Weights of a small transformer language model.
Architecture: RMSNorm before each block, no biases in attention or MLP, tied embeddings.
Training: a variant of SOAP for these matrices, 338M tokens, 5163 steps.
Each number is 500 + 25 x the weight over its row's rms, rounded and kept within 0 to 999. Layers, rows and columns count from 0. Numbers have three digits each. The size before them is the row's rms in percent of the matrix's.

# layer 5 MLP down (transposed), 512x192, rms 0.17, rows 310-381, columns 64-127
097:518497529455459484530528476488537530535497542512504492464468509520510515451475494507505518503494489493522472497517463482506502469536494494471506525518496519499455494479442479532500483502511476
099:465488495450504513459534469457486482528505465503447495509478484476479498524471530512494479508488482497474459500480458492488542518458494471469503502493534496505551474461491502535532499507518476
104:475529497532503464489514509523441495491475544503494484552522530486480481493501506510491466512484521513524512492490499532471514515489546535485470491518472477500482536499484522464461489521522470
097:467531531512528491488489452516520493527481510537516537525502495520541501507527496504529489491488506467487547502435494475525488516481475529484524515491536461482488489513499452508482523473498510
094:555525518487482487486544473516492514524470485540544520462486489491551525514456496484557513537487473486514477517487505494474515507484412507501459483512491456481523504511432466525527474486510521
102:474483557538508535508493472489469441516497480516502480501489538520472525445484504519471512513498498499457451481485494488500474494492536526528499483479495496512492503495507489522489506499533528
100:527500491494460507525508519537517431531502510525520508518498539461488497475515503463540512521492530506512556554505503527502480487489545449503487442503518485496498511501533506452528504513518461
102:522502591518455477495514464497513514568502500475516518520512512459499492509467513505471496466564512531522493489557514519508512493503502491498504456468485476484503553516454457460496537491518483
106:476563496435521470506524453504495485481532516501511496517535468526463527497497508528509524486461489511565513516521471481509497486480543479477468532453518485506497487447488510519481510498497510
089:469521505540476504492464506488501473483516464482449504496479486488545466483516514470510496557491516547561486470471527511493496513502444504552511465516482548491499515519475518502473502526505501
103:509494447469500503462484525472496502486528469549529504472494523484471521473534512554479498481548477518475437455504508501542450525479477539497493488515532495480543480508522510506468515485523531
100:472530497476473467486506503501488491491490510481489513526575469523529455519494487511486483514558472512526517525489482492413526518526487504509489478484504485482484534504489505514504528515523478
104:479493452494467500493511501504484464481539502507535477502505519537481505494496478542522486473496473451444472521510472489492516517470536488481476528522528552531537467491522449486521508488499552
100:500472474486527523502458526531513493476518497508534523496513517497514510528481467500544512484475469499500471497452501522521538479479475500472491532506559508517493505500511466497475478532488505
101:517464501558496510509492514506454497506483476513526509512478487502488529505427500467510480515522477494485496498506495466511540488496499498460503483518494475513518477486488485511466511514503466
100:500503444505521514511488496496485485453472502507499487516487494488500488522503505474463485458499446468467524475526539466512468453529479494490543523489530488507520519531539536473490502485495521
100:490496450518503511544499537499490504468522479460475506497487483496490530471505500508517472481533466437526511501505482508498486532480489478508530479515489524499463485450513498503513515532555480
098:471536503544489473536453552510520515498484489474491508492499500459480494476510503479537487505515501488493472469491462501515502492492473448508486520506473505465497470542547487489519513523519465
103:518516453484466516536464472502520549533455482498484464553505487479474499524520462495501482509531530525508495498479504492494525497504511479538466507511489507466500520505452475537541514497499452
128:517468532509525505551548551471478435488500529479487508514503516551461529453493469493502464476494520441492506522509503507508456506496487498513513542471505525519543516459501543456470530522502502
097:560478532517544468503505523446493455487485531510461524510488462530493441459518553521509553491479460468478511490510501519513502524514484544488483476511521503482514472442478518464479479494459487
094:542523478465530552493501488495517480496533504488505504496514494476537462446493518506498512480467539518480526480461494491480440489508510446514467509518505510439506482511509469511509523469464497
099:491522464502505507500463548498508524504476467516496524480469512483522512500465504493494490516492488468498465503494490490529501455500477497486492506491543487467468537479495476523487522455524499
100:464475480531496500493465520497497492436471526511519478507460486487475492503479537466498486523540491464530505531508514483474467500517477509493508486482482489514496527548505541468498461479481520
106:508494514478478477482509445534491545502552522497480471473475526496511508507493484488561486486503492514489522479515501484479506502539533539492517512483486536512501494498437519432490504501540532
105:505525505513467502515484542502523498507496458461503475543509511488531538499545472477502497496479466505480484474506564489511496501493531484506496510487525518445504503478501526492482489469482536
102:525505512498491463526527508503496505520530488533483449537473489501516530483493468523528512491482509463446480517528474530518552503507498501480543513468508508510502514515491468459483523524482500
095:537452544449491468509488503451497537545494482542555480499520479518507524513534525498527469532500459486496544478500477488500496498520510516497523464565507535482502513504471501527553460482481530
103:466475494478552463509500475434544441545520464521483526511478482492551475498508494484485518477508503483501495497512491492505486486520488503496464487470517537538444527489466485481484513520503478
105:500508492465521548539490495482507526467504464509455503500526500531515470513498487540499535477538501512539496490471542570476498473541518524489534492540487514491524518476470499528470492478515489
099:487493527485539511506480506520461539523465523563508475510513560511499483509487536468482551499478528499504497501484503508469494481518490540493505476482509498478503500489527484573496536533485497
100:476503499502497536471491480533457486509481495473482543491482534526522503547467526489509471497496518531450533522563535515489505532519498516508490544490524509494519442510489469496501513495500491
108:532522542483476484498487570511466529498491572483503523536505488499512478474470537519501512506511497495509526449517513475487479473509540510536470497484555475510484485513497493525417506518480552
098:495486528499496531511491482522545504488492476470476496539531471513504486503488517514493513514491475534478486497522468492477503530511443519514448532553498493471471538546462514457505516508507495
098:521467456542467479482521501516463475497530501508497501478513525474464497461568510535487512509498522495506484490438517479499507497492506508516479499536536480477541475510531512495549461484503490
105:514484548482511500509497520494476474519516505526463526510503479474454518513509479484471499529478509475522511491511494497475589516509511536532512490494512512497480502504471518490512532514480542
085:495514514522493492506510508489505503552479465488499543530492542504502510538494493479517446496562493529480458494506485522524473552437495486512478452481523506498515504567533493506504529526526530
099:466533494512501499476480472492449482452496477460463577497477514518510472541499527498479506453514489510502494455554488519462515512480484451507513537498550510520507527543504478488465500524482499
105:528490485457497481527552570519512539493535527506521486482508472485523480482530471503538548481501516499519483453495513499492511532504481470469511494489486467493514502505492476543493492538508494
103:476452494501471492528473540500495462502506444508499546450484493498478544533539552491527479485515504519523530483490537540488500504480517497559520520499447528454546511511505522476446508464517505
103:524502523507515521527493501519492568517497524509519494498469473537493501514506520505524453495528528480500513461505462538471490500527530464523531458541503482507498521506504491486471487550504494
100:443501532547505515527535474505478507501501448461478492504514482476488516496533518517477464519492566535517538482512488542514515494523533499462535489450505528446481490502511543517495504484523501
110:540542504462475481486465545510470486499541492491507481500573478476443520492480479461522537514496563472468516509510528504524506488493479509483496460520502537523490468503476521479494507477500490
098:499543477476527522532514445487460504485507480466503487509523483528495444468468466503484529475483535504527482514497483501504461514528522491563508518501495519484459433525529455472522502511540528
101:472481492496532484504548466481502505543513508481518480519520502492489507483540477489466515493481513499471505520493483544508515443430501499473526478473488483520429546545491505508507479476525505
102:539551482516539518470504468474536480486489481529487474456497511498565521489476514483475516492504514473516446508489521508494522515481516533480464481519496488534535516489528545516492505504457538
104:484464465533502497507518438499454528509538474502519508453474527484488515498526500449492523521501503477552524475520490474498533499471501524502542486500516467549444476512494499522518496491466525
097:509508484551476475521522538495499468477493495473475477507496466510452497495513550495477528527555469445516506497473518520493484486535465461483512475507478543513488490515491484418501496475473496
100:474465484519523519495483501481504528495503504557517510469570481486449488503508495520469458514503435502521468500466473454486504504478544504465466437534460511530443537516482485519496463506496533
096:471523499502485523511497510529498543510482498538553454538512525455476517549498493508508523508539533521472439507523460452476481505464494532490519493505467524500497493466462462517537505500513502
104:491505512478518460532503547542521499495472469491459473538499468496466550486459424520469542510486485477521503470502480488503477517495520533478501488532490476527553495494512543503537523477520526
094:433492427505505514495533491512497526483567473534532524477517521507479461506464505521522512494539513511515502488493521500464499506478535460450462494467521507521483491466461518507550556503493545
101:516519453526497516490467509517489515503550447450479494487553476512512506487479503456498496451536519495496504494506530471526494521543486510479494473481431496506510515493495502504477502478471507
093:510466521478492503496425462518465563518522485521553512488498480537488464491491532465489502494468523466491532504511529486490524482513502558491509443491485484494438497475472488469488507456464521
098:498467459468490500504503457508489486501534479556499487497470471487449503536491457481498578492479500497498531520481481471480501480507497513472466505487518486485473512456517499493515486508517492
105:518519481507471493503502510502519519480451539510525472474497516500530512473489510546461508468464496464520514490486492460453513490496518466411499465506514490509544474443540524491496528508535515
099:486496540532472510510505527492533481495528484508537512474521478480506492469512518550490461539489492494454556521491514511512529483537518495515509494481502518487494479474525486507510485533497498
095:517491528533485479494495523516512515441529472425514532514521467524499484490472466490526491524521449535499489482485513491527498477480486497486497499490508496447484527446479501508469529490507531
103:506484487496495512516513518518486539451529494487473474493495488461511500519450499513495492494520496449534522491529511487538461492519492497499574506450490491458520476518508513510507470500467502
094:474495538488499508511517533479509502464540516535522526475547484497501478500463517484503511490514508472510510529563494499484506498489482498514454575471490489524515468512475544510512486528494522
097:506521488494519496542487482528518507502512470466470497561481502522504507495480513482503475492495492469514526517527492469484534476509506474521473491508502481601513527456513519493497499506532485
090:435543511528476531484539456544533548484453510502504502502493518509534546505474519523530521512501483502531443484488519480478511469502518500500514519506512501490487473482501473487527516511507541
097:497507473513479498495546496494496491512436475512504465464478545493496507531493504517539493521447516517524538496522479530510477529459523495459513511528522506524483557487530492491475504528493498
093:501484531511486518498460568505491499515487479499480549515485535520501527486539511468497518514549486513493473508506513508490493514500524514534509526489490544464527533476535535548464453533534505
099:525508532503464490537446471500508485516548488553491492486505478487542519495481496466500515480484467518466517487524491558507487465492443511500541469529497494533535526500473503542529499489464544
105:460474505489496478526483487486496509544492500471522511490504530433477508494477479458495467480516503487516489481481479502526488510498513473472497513500481516473495485520476510500510486466517508
089:478471531475498469492499427505481522480520470552492496554498502496466467506515485491514555525505500507485458514473487507486505503508499487523485480524523525453480476501500486471517479518468480
107:515512503520466507474522519517506504457499536482531515501511538466524515492532467511501520476485469514506524509499472489545499533496509489530528524491488458455492476479527520496526527501534519
100:518540500503553474536518546510530517454512475444505484517552534555498498534521485488487459488513502519492469460495500454498489485521509483539497533492488553503515509450493498462487527518487513
099:481493505510507513478514482555498500473512492515478472497515517501544486509526476484463473453538517501504501486503474494506472566548470509509507459509516479470495503423484499527486523477536523
105:465544544477514474484509513492528493486520477491501512463450475506500561497482529515554524508496475529511493494476540515499507537481507514524493484494507517499501444516478486534498504469512494
102:466451495522474511502483485516489507475474513490497488519492537508522489542539501536495492491513511499466490465491547490476527472504529495464461506493520478499518458520490516520528440474532530
# layer 5 MLP gate, 512x192, rms 0.189, rows 311-381, columns 64-127
109:494466519486482501503478540499504537531470455503469499514509510478509466501501472502464455514537523497485509511481464501480477538489492470491501531498542462510496433466446527549469476496471501
102:489532531522469524448507496507505470505478491473480515490515481463441495451510495481467483483508510517473522523485482483487529463484468449507522486543513534490482523485489504466498482515509509
099:524460484511489481431481481488479519472498480476465486509523523479455495517486502488449535477530483499490476505504480485539500458462526478462486494475530494559527508496489509498544503481511504
088:517483484497552468503505488484502556480523495457543515461567546533498481490484499550517505453517530484466539505518496484518526529468494537515525510484492487505528447499548463483531514528474498
100:481507519471521499484482537442496534500522533506523527489482475501504504511503489510519526538475501495495474520523529531479508528507503480493483496551498507541469459546458457463489470553496524
099:512521455480493473486519519490494486464497491534482486470480499463489529505487480527511526469538483468507495481516468512524514514440503450471496475534509488543521460465524512452542513524486546
103:488509466508520454528478542512486477531454460481488497502541507528501500489475491507501557470500518542458508511432485505519490480499534551518506508520510468483494434521524518540528501492557487
111:504481489511474498510495536512503482508471495518474510494525515488537485487524520479498526521518501499484504517476496490521484489493455481534520507544542521543485507447516505515468528479519487
093:473464524493506490527523525492536505485501503505477509544479484532449474515559526515503491513562564491510540503500485446501498508490457453488544489510462515504513507500472508488538449519458494
102:556492495520502520518508533524501500515506523479503491473532539488484443489497475494500526505465479417524480472441548501499531541497510531498496464518495496465497424511468511544495528469507537
097:504506529528523524495516515508480528442478514547551471519525501529426458511479494477549518492491469518517489488480482472471530464543520518480524489487498514505521497478507524516527471482484487
101:482503492537530524518508525457476500504483534469486527520475513478460502467490457530436513515521507495481471488537490532464478502534523464526491492484502504516508547514479491499499478530480472
098:503514516497464476541420477499521502462501515480475505513522499477493521524512485495576535503479504462527466459493509552507460485476471452503489541476473497521484488513506501498493520524500500
109:500478490475517553466508507509510498524482518512554533499495472520506513536460456486472488505455451514474524485497472543526535483517477472530513502514514472496517489488517509510491551494490494
099:528504500456471499481490469479479490515480460472539433524466548499473481477522492492542492558500536567519543507520518523511454483526507462491478498470537499494549498498501547537501520507537449
108:500482525504526476526491528513481506479519478482463537550549501519477472493523505489491531503506511501500535505462529477491530513491544482495523517511476492504513473470507528487455498530501450
103:516497466482508494512484536520459504523488522513457474509494520491482510472506521502541477483529506458523471548449513479463450469516461530503512461493539486531498445492549474518500515489516487
105:490466468447518532516457495501460517516490516509489543501488499479477476522531491465505536515476508496465497460490486537557574519449488525524520464487545466516533501541476495507474498518521540
113:505536495490500537488462475496518554510488495473511512469521513470492513499499495449527528497487487509485516511531509546514554474519501463493539512468489467489494500495493458501476455501525513
102:547509463496493469516490474519543491507515489517523496537490500525475477489521489489502460484490478515492456528504471484477440497481522470503520545492502505541526467514538495480480466550493519
089:492473457545487539473483492552512498481477493483485545462456457479474497505502505517543513461512507494442471492536491517550477467516531493527523500503544490516482450487513473448508516533477483
100:488465510475470466502466532525527500500519464499528537495505532541491485509530472510553509474456523503527505515467529494486503477536539436501485514478510459458531482555485495489494542507522568
098:526481499491531487522476524516525504527514490490484495531520499504500500525467526518511489536496489503509491509531529525478513479487467493513457475442507500486500474560496547525526508523513453
101:534495477481493515489497512514491531491488497499470498512518549481519494488435477521560490474486488497474506504465473461501524486500493483476531503496521527478515511476452478490499553518547497
114:481488542483510459499487545524517525505497498479500485469496509487478511527492565498528490521438527520515443514471519536472459511529468502470524528457522463504484490508525495469470531520508486
096:492465492503464498524519493506503476510491436500521513520499491517468557481454461524490529532498542551524517494523510496477493468503512472492527537517497460508477499493553458493494524519488500
095:489510495491465515483494472489484471500505464551507530503528505494530529495517480531510514445525543449495494564495492507558463469525462473525506448503537518506466480490461520464523496505511485
103:589522509459516525457463486498462520500546480494518476518501516519510483443535471479535489473523554478452534499503508503496502500510517486439493500491527469492546530536491488492501451516496500
094:443473493504489477467499498471487487510542511537500492513513460480489482477502516494521499521528507524505505471519454484489536463488525545512539512493507498518493473533482510496497493500459504
094:496484472516492513489565500509463549442491499543466552466514498461517508498513475523492489507496512500468494452528472533559473482505489506504472530506485486519537483491502490498527507509487466
116:530486488501490498495493517523464493502499504489495531508554504504501466440513464499511482476520497467518434513468482517513522493525537491539533500481521550472517513527485504495467454498460508
101:517520491494502508481451513517511488514526460471556496532524486496491542532454470483516559437567529471496530476505465491480473535508497499451442505508524546500535493471508489475497562498508490
095:475542468522536482476481503512513473468489467504439521474515485429540512487501491513518507522523479494490456545502484482478515494508513467511468478501474469487502484479492521486504482510500560
097:510461516486471503484483475534493567535478483516525490559534498487508495485501536490490523487540495472463495479483489491487477513526500507495545504500508499488556477490523505497496507524535500
108:508536486488551484508469515469466517494458503520504451512493486473496494498497455526499541503501507516486484433448533491515492533501465461517496508513480492537526495500498468487525519501502450
083:490490500470489482483485492522493474439522509515510542493505500460460513491498516513505528519514492482502481527537523477497493531480507483531461505506471472548488480493525483502502509569512502
100:507543524450519509540498550479522488439469465550548515500515475500505512472496486455497547500512474524524485486482483487469502499492493484468501464500536515523513497501455452510512526473507506
094:490494477516489484522482546487494458504528531531450483465584508489506521478509511456451463528496518509509530523495508512506502470523515486525502553519457469537538469498475484479478469511495440
104:455517490529468471490504523480492473533503511483477499500515499476489478476506482536454532489512508531516490483503493469500473502469509515478466520496548528503505504488504548470507549524523480
105:471544467474496484493487535500493482474538518504501496519495465541485528489479511460491516481532484528560500502482454488502521505508468463509534503489526508504510478517480489496514507507492479
094:495522535500491494502507533500506461490472492531490510552467496523467497540496521477506530493465542509517494512496503506517511450552544479515528459451518505502519468508513545479468525487484507
108:516463500466502501478452525484477509481448510508513508525490516494492515487487496468469531485501517500505475473517512522542486498489546495549519473453442495551542513485479501461559519494520468
102:532482525532490496469468481494492515525479502499478509502497508419529517537550503484534522485513512515536489501517475494472481495519488492520484519469506498475471471516476482441521543510447506
107:510483498488498495503502493501470507463507510499519536539510529460527461486488497566505520511494477501504469499541508485577451464518444484489476493497519494504528538550535507476518532508486490
096:507514455514493454538451528525479532506505472475547450497498562505487543492462500458455525520493471509522463497465501505473510458517515551511493508478543492516467525510462504516526520494477505
113:458488497531539494506472531474547500448507491493439501475532485466472487523524521496449484510514483495497468488534471502515474544534523464472537517497491524493504501522492521527516478461517496
099:473489478530537518512449480480528503514503517507476478476470449518493471523457476475506476505489520482484524543534509492516510527496449529499495503470510484484544490510490504522528516490466501
103:533511525514439497539549469515450492490545478515503482516507506495487478502506495464471487570505498483469504495482492515472511531535481517494498497480484505467535494515498531535517546469515479
093:498508469500522522489506500486510481510442503462467497525544476487533514498507479531450561509460505472475470513523502493523515516494529509517491509472487527459519509535487484554512518528499506
109:535480499525482448475425484476547552524465529501468464477523458538461491491486504518483527479480527497509490523474546516520498473508495522491490458499489499492459448455509485499514509515537518
092:501498493490490483516483451489531495488473489488522470514509501508544477472491515471494450466535491459474502501520500508455473461544457463496514460487430483551458534534509481473502506537573473
100:493498516519480496531471519490470497490488487521496524509525505499487499491500510573522494457515514530505488446511472485507507509510454517463467504462470484510494523458470533521476517510502465
108:523523486484497508479504494482533466535493480525477522441491491521530481572542507466524470486518468503521519504481498485468520483509455479477508497525451483478533492566477554488476515506549513
097:543504470485551482547501503491502479519497499530522530504479531465517511500489504532495516495496477508445464454490454505459526519525490443449518473495475514491516464522491471545496519561509470
101:472507518517502488510524486493521490537496472453518512547511491490435514510471501554505537492516507538543512488480486479474496464499499512501461514508468484525536491487483522513521522525512478
096:521502480535554512467541518533487479500473468543508493509521477475541515459497536490520501508497482504503498490549530495502500501505504437509493494507507547455504527462471457477517541480497479
097:472516507465481541501475527496502494503500454505507503532484463507476492504456505446493538514514489490518491487515524490493508501491521475471430514517470452472506466566474523508519473494493447
096:492523493501497479499557465486523491525526542505491489483560536494491465478480469531509469466498532549488474517508514517482520515548474470510519512490493518524472490531499524482503533538491524
087:490511495479541524526499497501477505495493463459506512456499489498493465471490485506556520480438517564510467536452475470517518522481501489514481526480488496516519502496498505515514503473519499
096:490515520519518502467461466448488542469488522480474524493481511479488481495471512484540508542479481534493506487502477477474501561480465482527488565493504506516560556473523505492454523512509490
102:467517529504490468509478531493494487538526475522461489524492461521496483491469498502476469485499484444468444496550507493516553504472479462538507502488498470491519504554513493539474497504484507
102:476553500505547534496529490461514490511516471529475503456544460465478458463526472517512461480515481470564492493469473552524528494527502526543511473504485509492523538450427445524458533503487499
094:519448471506483497532489485523511510458524541550495561480515506511541472521509507550501495484542490507498528468530495485487503483520500496502494465542491485501509505506530489521520503529550463
105:538504491507461495474468499529472514529498462472466519492502528514495474490545480529512467458472534494545492525447496488508521477482527475498476488517541489511484473536514516512469483479556466
098:471515506482527489472484486500511468503436505479534495506493483531463467529480527491482487541502480491482472518498503547510523502485513439497462527472509513528530452570489476557474499476506466
092:512472508472501495493477468514486474500463484471486479488492531471482513512521503526508470494487518508507495495506490459558494469458485497470514486472509483529494497522536509507489536486506502
099:503462528475471527493524518483504444490526517539481509517532539541499522495460510540525483535479468480453499481506504538541524479492531464526491497486512512502523514509506499497501534542507460
101:473502503484480514514515514521529492471472524514494537511505503472500488536520525491475483481492527478502465498473517447480488570477523470495496500489519516501487489444475495491525486497522470
097:511470530489476508456485501541474472518485464529458490551501507491478481482494480471490561523515472531492496500439491514462473528535459494472489491517525525489511467505534489525552502523486472
104:531509520489482530555448510521504482502519493519493502470484476511470496499553508504502506464526501513467475489466542480493482511497515456499506457496435485499489482486500492529496516531439482
103:451510459473507537508478525486486532506469507456500523499518501522493476501439461521513490512530517522438495453474523564503507508528492482485493515481512496518537519504506497520491502444465474
# layer 5 MLP up, 512x192, rms 0.187, rows 311-381, columns 64-127
113:479456497512490502541478508477526502531529513485496500499459527460534475484466514536503495496517494491529499506535471546476517528526498475515518503492493501474524514482522477510494482501487501
100:493477510522504528489530482516471478477492514499510467471484533510498496492539534471519492530518530453527502492514536509512443525515521467487509446488446479475466502519488502503505509520473472
104:488537516514508492530506406536491541491495484499531525528521519524510499486468510529547514530492510508549528505480519496470529519511480496520572497494494522521513473499480507523529495442500487
093:544535450468447466500496532498491531497481543505491502515509475473531483450511496451492495538527514483478460518521512536495512531549510524507473490530497506496492500523492516497500517487517514
094:544469496500526538519498463502485534496485543499484558519530512470504539508500529509500514486533472496489464451474502470499475519510491472462497508509485500530505502457457535489495471472501526
095:491438509511490522527453478483514493521490544539516516504515451514524474495506516495486500492458494521483578510509515488455478491495457504516483509488525500506501496481480514512519420497501467
103:521486509503513482537499469487496507519493522481491483521476460471495507501498512518488507435519512552493545539487491506443496462547535498484522556452521524489557527492537509478494516538459457
112:472512465495510455509519494504455494496486535489516491494485499490545513512533536481508469482512501509516465457490494497464520531474490494493473525470508477515453500500499455488499476540525510
097:483477512479497538503480516570528511516527496494525539513504461495496494486532510522473517467523508524462473535528500486516497527497536477498523518482471524519490490533586493506474488527461482
103:470524484512509480450468564465521524521476543527512525494529492499536527526504498490512472515478477529515514507547492486495480525491487500471533490507538486484482530504465488497525483501542489
099:485502460500523531529512483542467489454501526483493494534505502522461507492512492491491513466516472524520487547478494494501493491479561481510488540484532483498532498567515500476520480505483471
108:500510504498528483515509470486514515534519488499498510496493541505514497523514497529487503493462498505472502540469507521525509496500526472490532521514451499493468523533520408457517500522501480
098:479521477501478510504447449468505485459550498543470518512504515504540520530500499511535515486478501502508471508500505575489455511473527470513464542516505485497458499518505471522515467518515531
109:485505508507531493470445500504484517464554494492490520514518496519484506536526498498475518472501517476494487460483523549529521509492531503543512493486473487546480487510516483528483466504496503
095:519488450495497537517545470539476514496493526487503508489487512537518528519482504524479478464511450480564484531469500498512460493522530517502558493510494516519499477512510512484467498468484511
099:496469464533504505520515556535549476530498494527491459458485487478540524530506480538490492497497507486437510475479496516498544533497463462509502472486477497479536507531519465533518504476490525
101:515518490460503430494464498452510529488526517493531501566514504476507527509477518479464524462472569479512491528493523451514524503482507516507451494493487516486502459475479498539496486455517539
101:515465533480513428487497520484510501493474517511501495479513500472518511481505473481491501515453496491487472485474481522487543500489488521526453525515481488522510467480497507441526443471513522
106:469521463515481525506458501505534478538494540499497528523510537483514493531513526479540476516480498499493526482479546482476487520534477466516522490507487525492532531500484514481475491473532497
100:504480515484512447488525515512484501498502520445546487465503519549516504469534481502506460466503526472509491488495526479503483506521508478500559501507480474557537501512521510489456490512477496
090:487493504524456514456482509481485517480472470480476527487513470517464451471476512489492507486497495458487554512484506461505486480464488478486456460503482475490499489536467465516454497472483478
096:479520500526497468513509542492486521473500529519505526487475512505515506501459485482466508503499484528487504506413461500524494504508458540496484511500489466511467481522506529550483510548540498
097:507489518515503532483514537500529444496487537484446490494491517511479489534506469506473475540482486483533521499472497492508506514535513514487476488477499499576532462533478472490491410483499484
105:499488558480491509500468513550500528512529509485496488514524494479544518505497535499510509540506484477469495487531520524467481454517526462461500443525503492494515500508492540514498506523503469
107:472446534524503546495515550516484492480501489485521529499488497521514523517517452530522490520480451473497459478496505479546487469448540489493491489499482457476481521456521489480487505477483516
100:531500457459483500537477512493565504495447547501535496521530507506497459504502554534517469498514489556491507519525452523506487516526482471468468513512490506499479474461492481472412482502489504
100:477451487535498524532528483546471504489458521487452460466489551484528487507498530511475546435530548523505490489448469472526490485467495476545549516475489478509512456464487500488487503504494515
106:509485515504530528455492541482562489520504511462508500471499474514504481504520523455464495524514420462509493496511506522505543517517502490515523499495529475476511479481526490489493520467489509
098:532512469523536517493509511527546522512511503507547527521471550544461510508486528529502514501515507481519495458496471517497517478433535504501533536512499469476486457535514506514490518481504515
096:516501494490487513507550501512445538489505529500520521496533490454515495521546447465512514516520491516453475471483492516509470489527495522471515526510482534501530530484467499508511521490535460
126:544450497478508473501482563464503529470506505520531492509495502487480493498477520504528510496524494520514487521461499487486538486514552537454498534487488470489475499453486536479548516516482515
106:517532531514580511489533480485495464508463507480462482502523491462506478505481497449508490486509494461472502507470471494504497547510553501540494495494546493475486542513527477489484461537492514
098:519472478474586496493494450517507544510515465487594465555473464466492496511469500534511519517529508501520492519550504499468519493486549506532495511530525579456450499493512537504521523491500456
107:492526489508494529478522462473516461523530478494475502480482464469497500535487484508507452471467475588526490516470485515496488483452467504514539505501487558486478478477516521471532499485496548
104:529518558479491442535481465522475527477435511499554473538535506490518546481495499482501513512513472505515490431481546501523566509479480484500561517484516467524510494479459483481484496554499512
093:501452505486463476505494445507502505497496538501495515509517518470514536501523443516516525573477484509492534535511475501541479448531474468500520491545532501467543474447512485525498511508475529
098:527504513476526511538532524496495478531506524469509527471491483532540529535488529482494496470503497520528476526504514474469522486509518464533497470507441490475497501497484514505507520530486546
100:513486500500518505511541524524472493544530536471521468490551569507498501511530475503478493565491573514464471521473476474514488517471473473489498484521496506526487481512434487500485506528501483
103:510459467465473560505507518487539481509495454476559509467540475470476471510502514461498507502466520478501504546510483516446505493531517495504508510495493454490483513498468484532475486464476462
097:505500492548512514462507509510504504520512471496484491516477519518477491547501522484464543504480497477517525477523511486505482498509491498491517482541488489528521466479499515462533516469526505
095:526513503514505497462542427455477521502502490476492488443538504482485488482516472487505488482515474495473526488502492467496503567494465512533455452497493511477459514500500489506501502503515515
111:482556479501515500547531474489502476528524502499470492517485492483502511496468495447518533526512504491512484517505498496468511516503515513531462538477533485509509450511473512490456522532501504
096:478517481482505499511550515552474487501524519480502508480511488526500485507537479460491482549499486511493516453527542460504540502475496511500553526503472525493490507499481487546454483474562459
101:475460506501551509485522541484510527553491558496468476489491473525500466500492507499529468486537514490481463514502511525458501494518519512472516484418463483511470493452509517498531484465540525
095:478515469498545504516462479535499546471507484499523462502520549524503480488465524527491457486479481517482474519505520507477527508491485493488551531518503492479480527537440486525501528488465486
116:467500523542517565508534553461501520494523473485494506515500486433459502504534491478440503520518485465468506516539472509523486541501508501471508542508525480498495498485534469468488452482487516
097:536552506499495493484505485489523525510529501462530508481493506456492465453503494500512496545521473458509525502505554492493458532488545464484475519490492558496513486541518521472512473486463477
105:513543500504497484515473488467500470527469502501494539523498508512529454468554499483501508485500483480504509467504478454486502531509508525471475496486459492505516465554457489516484532487527505
097:547486467522467546464503553520496514517490520519535552494527533483500513484495467521416483497502509502528503492470469503522532488490491516486492519486469488526497493503468476516468517522501456
103:488477518477483526474502526434456461470454479474503477497531465526513536482505483510536519555484470473527517492490540501476480501496572521522503495529493490508539493553494501492488483492503509
096:473484488481542468480495510513522491532498492479503510559491549489536481466490475518492503509530524509492481485484556478484470482494476501504491489503525447512470538509486496496493494459496506
098:561518480473518488498480493504489498493495492498518488492517541499508484518557472536506440526512522492482470486527503499522502480497503469437463532454525499498491516508521504490452489510483497
109:504544516502532476534511517460464480517479498477504480469524465499478522526495500503486499480515468493537503525503490420478547512494453498483528506517499540497524489554531553463466489509519494
103:504496436464522497473507527488515510524490508519462502508515530507494507513530507501468517507535492459500458458506447489461498490460513438503495496464519548483514486500503490529493521503527484
104:464533535466468493517524497490492524515485500474479470509495482461479508519508469526476506524508545505490481457498531496531476443489515543487479490490489500552473470476529549472490540510535511
094:510479512486519497487487502520437492486473532531484509490499497504492496534479490517489474488501534480465488507470474497495496479480499520472498478514485501494516495530499507514450525545495477
092:515508495457508496459482502488482476531539511495488508530520495496512506498505506458518535522527499525512514474508540509534512505507488510539471504439495435467484494493477485516504495495545502
103:503486551479481481562522523467489512528509472473514479534517491491505537504484487510516454494472514454463538496530489488523452466520529556471494457533490463478538521497479515530487530476459490
092:511529484476466526531509468481556475504494510497504540505536488470496518504518457477477539495483534494507502509520500487496469455497477491542544521506528487524463453473467547532456481464537522
092:481539480472502437500429515532517458537517486475461476509482480517507453486541476493480490490467492499480511533445539523541468485514540512491533500502448495521492464516518500509543481501481464
095:501518585494504484471494489522514487537454508537488493513484508532514491508502505498504474474511523508533508517541541508490523489500506459549474453482472485498491510500500512492514493507491458
100:509434526494434496508457544475520477478492507464486550525546517519493494492512514524467492522482483482505503496506532487477486503487535512489531495498504499488496515509527484501463457487520556
097:472530504466496477500484484525481479511475554508470511498491480499468474506495499488478490473516477510512511472505502465525499505463492478546529541484476503492502496536516521467517489479447509
104:544483523464504513489483487499442476496481510491468443456513482453508541484471521471503439500495565515496507495472510483534489485463511472520502489517497517479472510524487474501483496536474515
097:486507508507478509555493489461554486512479487498473493444486457505533522482505563505504518488505429535525520511502496493499502508496501492520526518498500497499524508489491510484465533519456496
087:466521474462512466532467492485492537507498513472524515490485447521513520490461523540520482471506526519499501517503563491498494502494506500521510524507493493486521540481472492471531550440454487
097:526505493447483471472495471523540505510450492504503501539497508507493510452515497503514498488494503493514492527474495540518521497509521510513527528497525492503452541509502546490541476484493503
105:518501514525482513523473467484484506494487486462485473525500487544539519492536479525477516500491451515480529522493504535503433505507508491496484461535522478489517496550489467520494490520497558
099:456462479470497539453452518507489507455460460513474470476481539466502514545527499545510546525512501473533491492502540508471503513502510496504476503497518461511478506498492453479492522477502462
102:475498499497494454529537534522502476482483554497490484548484521484499556537479541518485454480491502556498471461470471500523500502513515486499490534506534509490466460491488493540489510475546505
103:503493514514513504482501506503501507516497498535490516490459510511477490488491535525470511494456509471519501547495532452493509507467489536498491485518514455538493477484505479482471469528487520